{"n_layer": 8, "d_model": 256, "n_head": 4, "n_kv_head": 4, "head_dim": 64, "d_mlp": 896, "vocab_size": 2048, "activation": "gelu", "norm": "rmsnorm", "norm_place": "pre", "norm_eps": 1e-06, "positions": "rope", "rope_base": 10000.0, "rope_fraction": 0.25, "qk_norm": false, "attn_scale": 0.125, "bias": "all", "tie_embeddings": false, "parallel_block": true, "init": "normal", "init_std_qkv": 0.0228, "init_std_o": 0.0, "init_std_up": 0.0228, "init_std_down": 0.0, "optimizer": "adamw", "lr": 0.000883, "beta1": 0.95, "beta2": 0.95, "weight_decay": 0.13, "lr_head": 0.00474, "grad_clip": 0.5, "warmup_steps": 211, "schedule": "wsd", "decay_fraction": 1.0, "decay_shape": "exp", "final_lr_fraction": 0.1, "batch_tokens": 16384, "seq_len": 1024, "doc_mask": true, "z_loss": 1e-05, "train_tokens": 151900000, "steps": 9272, "dataset": "wikipedia_en"}
Each number is 200 + 30 x the weight over its row's rms, rounded and kept within 0 to 999. Layers, rows and columns count from 0. The size before them is the row's rms in percent of the matrix's.

# layer 4 MLP down (transposed), 896x256, rms 0.0279, rows 698-723, columns 192-255
093,209,193,185,204,227,161,169,219,194,209,225,220,206,190,211,199,195,187,224,223,181,161,159,241,238,182,187,206,221,239,152,218,192,175,157,198,212,191,219,202,136,168,213,199,257,222,198,201,222,114,210,250,172,205,186,207,167,164,229,167,219,187,166,193
081,177,189,166,194,233,216,219,201,235,223,229,146,171,203,183,222,215,168,206,226,234,248,187,204,227,182,236,151,182,180,171,155,238,214,227,218,204,174,150,256,209,108,142,215,180,212,195,228,195,177,268,182,286,166,186,198,167,171,143,174,198,196,243,229
083,177,211,206,210,222,194,178,177,207,205,194,197,170,254,213,172,154,215,198,230,200,240,196,203,156,198,199,191,205,204,233,165,264,189,244,101,156,192,174,226,229,180,204,194,205,251,191,187,230,208,175,159,210,203,197,133,230,251,211,146,207,209,232,217
103,202,219,193,192,191,155,183,188,186,168,242,199,176,240,207,235,173,145,184,147,211,208,228,211,174,182,263,145,206,163,224,165,234,201,153,209,250,185,163,180,162,218,176,142,216,166,195,203,180,140,184,165,171,191,179,225,225,183,168,183,181,182,219,125
098,220,179,213,189,235,172,168,203,183,178,157,150,260,172,251,190,227,246,242,183,215,202,179,217,174,210,199,164,213,181,245,169,147,167,140,180,168,178,252,167,238,229,207,207,211,228,185,226,273,201,188,175,191,169,243,161,211,179,218,221,225,238,223,219
094,149,226,168,201,136,221,204,215,174,227,194,223,186,197,167,205,213,242,224,220,196,204,208,215,234,256,186,199,176,205,217,248,206,206,203,198,196,193,164,171,214,199,187,244,218,193,227,183,169,171,160,250,150,183,215,163,203,181,243,177,208,229,267,191
096,202,174,211,149,217,206,188,163,273,158,215,202,218,218,234,202,244,175,184,136,187,211,204,184,193,195,188,179,163,158,177,194,153,261,174,172,136,187,220,138,179,203,199,220,241,253,141,225,201,173,168,211,185,168,174,190,243,193,203,180,199,235,116,218
095,242,219,208,159,199,175,204,202,175,217,165,226,215,232,209,187,194,209,183,209,239,222,179,181,210,170,231,198,214,211,234,213,203,217,180,201,196,187,183,211,235,191,185,220,147,167,166,176,191,210,199,190,160,241,215,187,221,220,211,201,194,190,187,249
103,173,196,220,208,201,228,179,198,225,256,212,239,158,195,223,192,220,229,215,174,202,200,213,171,198,198,201,257,221,215,193,149,229,167,274,204,158,202,207,190,182,164,227,188,167,184,188,226,235,204,198,139,188,220,200,162,218,260,205,140,235,259,246,253
089,191,210,174,220,215,179,197,203,194,199,210,233,207,226,220,192,182,202,146,219,137,174,192,192,250,209,171,257,214,182,177,244,139,211,224,136,202,200,202,213,188,204,229,241,223,172,208,147,248,157,234,228,201,176,267,185,170,177,208,190,157,224,219,189
096,198,221,212,189,189,197,206,206,204,173,262,172,173,203,220,227,128,164,211,194,214,200,210,200,272,162,188,179,187,231,218,216,219,184,183,167,216,167,171,165,206,203,186,200,191,198,132,184,178,230,161,122,253,179,183,179,230,133,213,214,213,240,186,161
090,185,204,233,162,153,197,208,199,179,167,167,223,169,223,212,223,171,229,239,195,245,224,147,220,250,196,156,227,227,268,207,224,189,172,174,145,184,186,207,189,174,222,171,179,143,171,238,186,193,209,196,203,182,258,211,225,202,182,172,154,210,218,230,192
101,181,121,221,213,193,176,211,196,152,198,156,163,196,241,259,213,211,166,182,178,205,200,204,201,202,228,256,199,185,167,229,169,184,187,202,199,203,152,227,200,164,198,213,215,202,184,198,145,212,198,159,197,203,200,161,213,256,244,206,132,237,155,204,189
103,206,160,161,247,222,144,196,176,180,213,193,197,208,214,222,200,239,178,179,162,146,214,180,216,198,178,223,203,191,144,219,150,235,153,184,190,201,180,172,212,242,178,204,232,146,191,136,245,195,186,192,230,207,205,224,251,231,207,210,217,269,195,191,184
119,229,266,257,195,164,192,168,253,169,238,149,206,196,245,156,226,201,207,240,208,193,231,195,254,236,182,208,283,219,181,192,192,200,207,216,236,222,181,166,251,188,157,180,257,228,214,213,185,185,200,129,222,216,206,211,194,203,221,198,203,126,231,169,266
103,246,196,164,156,162,181,232,216,159,234,139,171,209,212,272,217,189,258,194,196,171,199,168,192,216,261,213,269,217,196,181,225,190,193,145,182,201,184,189,188,191,161,226,216,205,181,152,158,192,143,145,233,143,224,213,205,219,170,218,171,228,184,208,205
114,247,148,147,216,205,181,252,187,232,214,218,209,217,155,214,206,257,208,253,175,204,208,207,178,202,163,195,152,221,198,215,201,238,154,143,163,164,194,159,223,204,246,193,196,191,216,215,239,191,188,228,207,234,211,236,176,170,191,157,242,252,201,130,229
106,185,232,217,241,168,170,204,167,229,187,191,225,179,201,193,239,216,230,157,164,224,225,190,190,190,205,199,215,275,215,137,238,160,246,179,165,206,234,185,237,149,188,229,218,181,184,154,167,195,194,219,175,200,223,228,182,189,210,196,213,207,224,184,178
084,222,225,272,184,186,180,182,137,224,230,223,208,149,186,205,171,230,212,243,188,191,252,148,164,235,195,220,196,177,223,264,210,217,235,205,234,177,225,222,224,181,226,173,166,178,217,160,214,173,179,222,173,205,175,153,224,228,283,232,283,225,182,233,220
108,131,196,179,227,208,207,208,247,219,151,201,188,188,244,127,260,236,237,208,224,245,191,223,183,189,169,235,181,180,265,191,198,194,198,155,232,211,208,190,215,203,214,191,115,130,205,192,215,218,208,166,150,227,272,209,193,220,246,237,219,213,193,166,212
103,135,195,227,187,184,229,183,175,227,246,186,224,229,268,185,207,188,255,192,203,227,168,165,170,201,176,207,210,190,184,203,266,238,251,174,196,217,149,205,197,232,191,197,217,190,212,148,203,269,225,167,262,217,199,218,165,242,189,203,210,198,223,173,216
100,196,271,241,225,238,212,222,208,198,194,169,186,198,198,187,180,194,209,210,218,209,202,221,172,205,187,247,204,235,189,229,245,190,209,209,168,186,138,164,204,140,236,190,162,163,191,275,173,239,141,214,204,164,168,259,175,200,204,189,205,202,188,201,226
099,188,176,229,220,184,152,253,199,156,180,178,197,240,195,265,200,199,159,211,194,122,210,216,193,154,173,227,206,207,208,201,270,153,204,171,155,177,229,184,191,229,204,217,211,194,237,246,200,230,189,200,185,199,178,233,198,208,185,179,254,237,179,230,172
099,206,182,162,210,213,164,216,234,244,176,189,194,214,234,189,186,164,230,190,160,179,185,215,154,179,184,212,223,232,188,218,203,208,197,135,203,198,197,169,176,223,166,116,155,203,204,184,194,210,213,191,190,184,226,232,202,233,260,173,260,192,277,170,224
108,228,203,190,176,230,201,208,153,190,222,233,219,166,193,205,191,193,168,218,243,219,210,189,175,195,170,174,141,171,162,237,210,211,200,243,242,229,202,226,209,182,174,175,121,179,218,217,227,179,184,192,208,242,189,227,188,232,227,177,202,127,170,210,255
116,180,221,197,195,218,216,268,215,225,254,185,199,203,127,172,144,198,207,211,240,174,220,188,211,211,218,184,200,213,173,177,190,256,227,229,201,150,248,141,200,198,167,196,178,209,198,180,178,229,208,202,251,219,201,215,192,135,217,247,179,201,244,199,243
# layer 4 MLP up, 896x256, rms 0.0397, rows 699-723, columns 192-255
090,191,105,201,211,172,206,195,225,171,237,198,214,191,196,175,174,191,225,201,192,216,195,228,243,177,210,224,181,161,208,171,194,155,215,238,214,181,191,227,206,211,194,214,233,215,178,159,240,222,230,178,240,166,241,194,213,209,193,231,206,219,190,195,253
086,201,230,182,202,206,224,210,181,229,213,187,204,222,180,197,244,178,179,226,213,216,204,178,199,189,192,176,178,188,234,183,173,160,194,222,197,244,199,188,199,144,181,208,207,169,191,188,237,182,229,188,229,187,195,189,177,228,189,240,200,217,200,160,182
096,173,154,256,218,203,253,146,202,186,189,212,245,171,180,241,169,215,194,209,205,162,162,228,242,125,232,190,236,239,209,166,255,152,185,184,144,199,205,167,216,143,222,226,207,173,210,192,185,155,225,202,201,215,251,194,154,180,194,245,215,176,239,206,211
098,167,208,236,181,196,276,155,180,244,260,212,202,153,195,158,208,260,157,208,190,193,216,211,210,226,220,170,200,223,134,177,184,261,212,219,232,204,202,160,213,221,221,235,183,196,191,101,141,173,168,158,190,180,280,192,210,115,204,198,260,214,188,214,210
097,205,165,246,214,225,168,163,220,249,209,250,213,205,188,161,203,207,205,214,172,186,135,230,246,206,185,196,228,219,182,190,209,135,201,198,216,156,228,212,244,204,149,211,144,171,210,167,183,114,225,195,150,224,211,194,200,194,283,240,245,189,232,167,192
095,222,175,203,210,189,166,208,210,140,172,208,195,177,166,181,205,178,224,233,209,198,174,183,224,202,184,185,214,197,208,204,199,243,171,208,173,237,186,186,191,211,179,184,208,166,266,213,157,193,211,218,187,183,180,231,205,192,177,184,240,199,207,211,152
095,195,189,192,191,200,217,226,239,217,209,223,195,202,187,198,194,187,223,247,187,259,198,246,227,234,222,128,245,213,204,176,176,203,169,230,239,209,198,203,218,196,202,246,172,254,248,192,181,150,233,207,162,224,229,188,212,173,198,279,205,241,230,139,179
106,205,213,206,200,195,163,137,190,165,174,253,221,188,218,198,209,152,191,254,191,162,141,229,203,238,240,248,180,246,185,197,249,152,259,195,155,208,155,172,168,222,123,247,227,265,209,196,173,176,238,177,172,223,199,172,257,163,176,235,168,179,230,196,191
089,129,200,173,178,162,264,134,180,195,190,127,196,184,199,232,214,202,240,191,232,216,202,172,209,187,213,194,200,183,180,255,186,186,199,211,250,202,171,195,219,234,225,181,183,214,217,221,204,229,222,272,193,200,162,159,232,191,217,180,222,168,169,187,200
090,186,203,217,184,179,188,173,165,153,191,199,227,170,217,172,174,244,231,151,186,150,204,250,214,151,218,228,225,192,167,239,290,189,216,194,202,228,191,182,211,148,189,211,236,184,163,172,230,164,189,216,231,167,162,166,214,209,164,212,198,211,184,241,210
091,186,274,213,221,230,177,191,173,204,174,253,238,225,132,99,203,256,205,191,190,196,220,187,188,157,197,217,213,141,172,204,173,217,264,185,209,228,183,194,206,210,214,227,226,195,175,194,171,228,172,243,206,193,210,176,253,201,237,220,154,211,202,207,169
096,180,220,189,155,207,172,207,200,223,231,231,300,233,163,204,177,221,228,197,213,194,145,240,217,193,188,146,150,252,218,228,203,228,253,214,237,180,193,221,197,211,165,216,208,220,216,228,204,186,221,215,175,220,203,185,214,165,142,187,251,207,239,197,194
105,207,200,183,153,231,223,230,175,194,191,225,189,194,194,163,214,167,252,223,236,196,174,256,222,210,232,269,243,192,248,172,258,203,221,227,188,169,192,190,152,203,175,217,228,224,180,219,217,227,202,157,204,163,232,185,199,194,261,268,180,178,213,186,200
111,176,216,186,206,169,222,209,210,173,166,209,190,224,129,218,188,211,243,162,236,257,181,232,182,236,197,233,206,218,209,198,138,211,223,246,197,225,185,188,194,175,158,234,206,189,239,171,228,218,205,166,239,217,199,183,183,180,172,221,196,228,210,209,155
101,205,199,137,181,179,168,211,177,248,234,210,217,180,159,129,296,222,160,205,255,218,214,180,191,164,202,155,195,184,174,148,205,206,237,230,192,249,191,211,147,230,238,240,181,229,210,228,150,200,216,203,200,195,279,217,233,210,204,222,204,215,222,192,218
111,199,188,205,147,193,217,230,205,175,252,153,225,221,174,127,193,210,209,186,183,208,224,259,226,202,208,202,207,200,263,166,271,222,211,254,267,202,183,176,227,212,249,205,216,211,185,176,169,198,173,178,232,254,231,240,171,147,219,196,213,176,161,185,248
107,166,220,233,186,216,223,140,244,175,217,220,168,193,188,158,220,157,219,221,234,239,197,181,187,259,182,225,182,199,218,178,189,230,156,208,159,181,182,212,182,234,182,199,230,296,244,196,229,211,247,195,222,173,186,226,205,196,219,208,186,200,195,255,182
080,180,210,171,224,213,205,243,170,178,235,175,194,184,227,154,213,221,150,189,186,203,197,227,213,215,239,200,201,251,139,223,206,208,231,208,196,220,186,214,234,234,161,201,225,221,209,204,210,256,210,156,167,199,152,166,165,201,183,190,223,202,227,198,205
095,154,189,205,206,214,204,174,219,210,267,191,229,180,169,175,214,149,180,161,213,177,135,184,198,182,228,220,250,162,221,182,184,221,201,238,161,188,113,247,197,217,153,182,255,202,159,178,168,205,230,177,208,216,182,201,189,216,170,231,209,157,185,253,178
096,168,195,202,194,237,207,151,243,178,134,178,160,175,176,198,211,242,177,193,156,240,205,193,212,182,225,265,202,156,187,148,163,202,230,246,179,162,132,165,200,124,176,205,204,201,212,236,191,170,162,217,188,188,190,183,192,195,237,184,267,157,207,235,201
106,166,207,220,159,163,217,173,162,227,193,236,203,162,154,137,192,194,155,252,225,172,209,225,208,195,203,205,194,201,205,174,184,142,202,160,185,255,199,205,185,199,192,212,241,211,159,138,221,199,250,230,202,136,190,266,238,211,169,181,224,209,231,182,235
100,222,172,182,133,174,240,186,209,140,184,163,177,114,231,182,203,234,203,149,186,244,210,211,217,141,189,176,206,196,135,165,187,225,189,226,173,180,175,169,216,187,205,199,218,207,162,200,171,223,212,150,193,226,267,183,208,200,189,226,223,180,229,202,207
099,235,202,193,185,239,200,133,200,184,187,199,245,237,193,170,227,198,169,239,208,228,191,226,168,189,267,147,211,188,173,150,224,198,210,251,191,149,244,207,194,175,240,192,175,206,194,188,157,144,176,168,214,213,218,148,150,166,223,266,170,180,213,246,230
117,154,177,240,185,183,191,191,164,175,204,241,194,216,145,207,181,244,169,237,139,213,179,201,199,209,246,207,156,164,178,167,324,190,206,244,168,218,190,266,173,163,218,223,213,240,182,183,168,152,230,204,163,217,184,183,244,161,237,222,230,141,179,192,235
122,156,191,229,183,212,236,186,172,150,247,187,178,230,245,229,250,201,189,182,180,194,164,237,159,178,234,209,187,174,183,169,200,241,220,214,259,216,217,259,244,128,203,224,220,224,169,194,158,189,200,198,212,222,190,149,188,170,182,205,165,183,271,214,213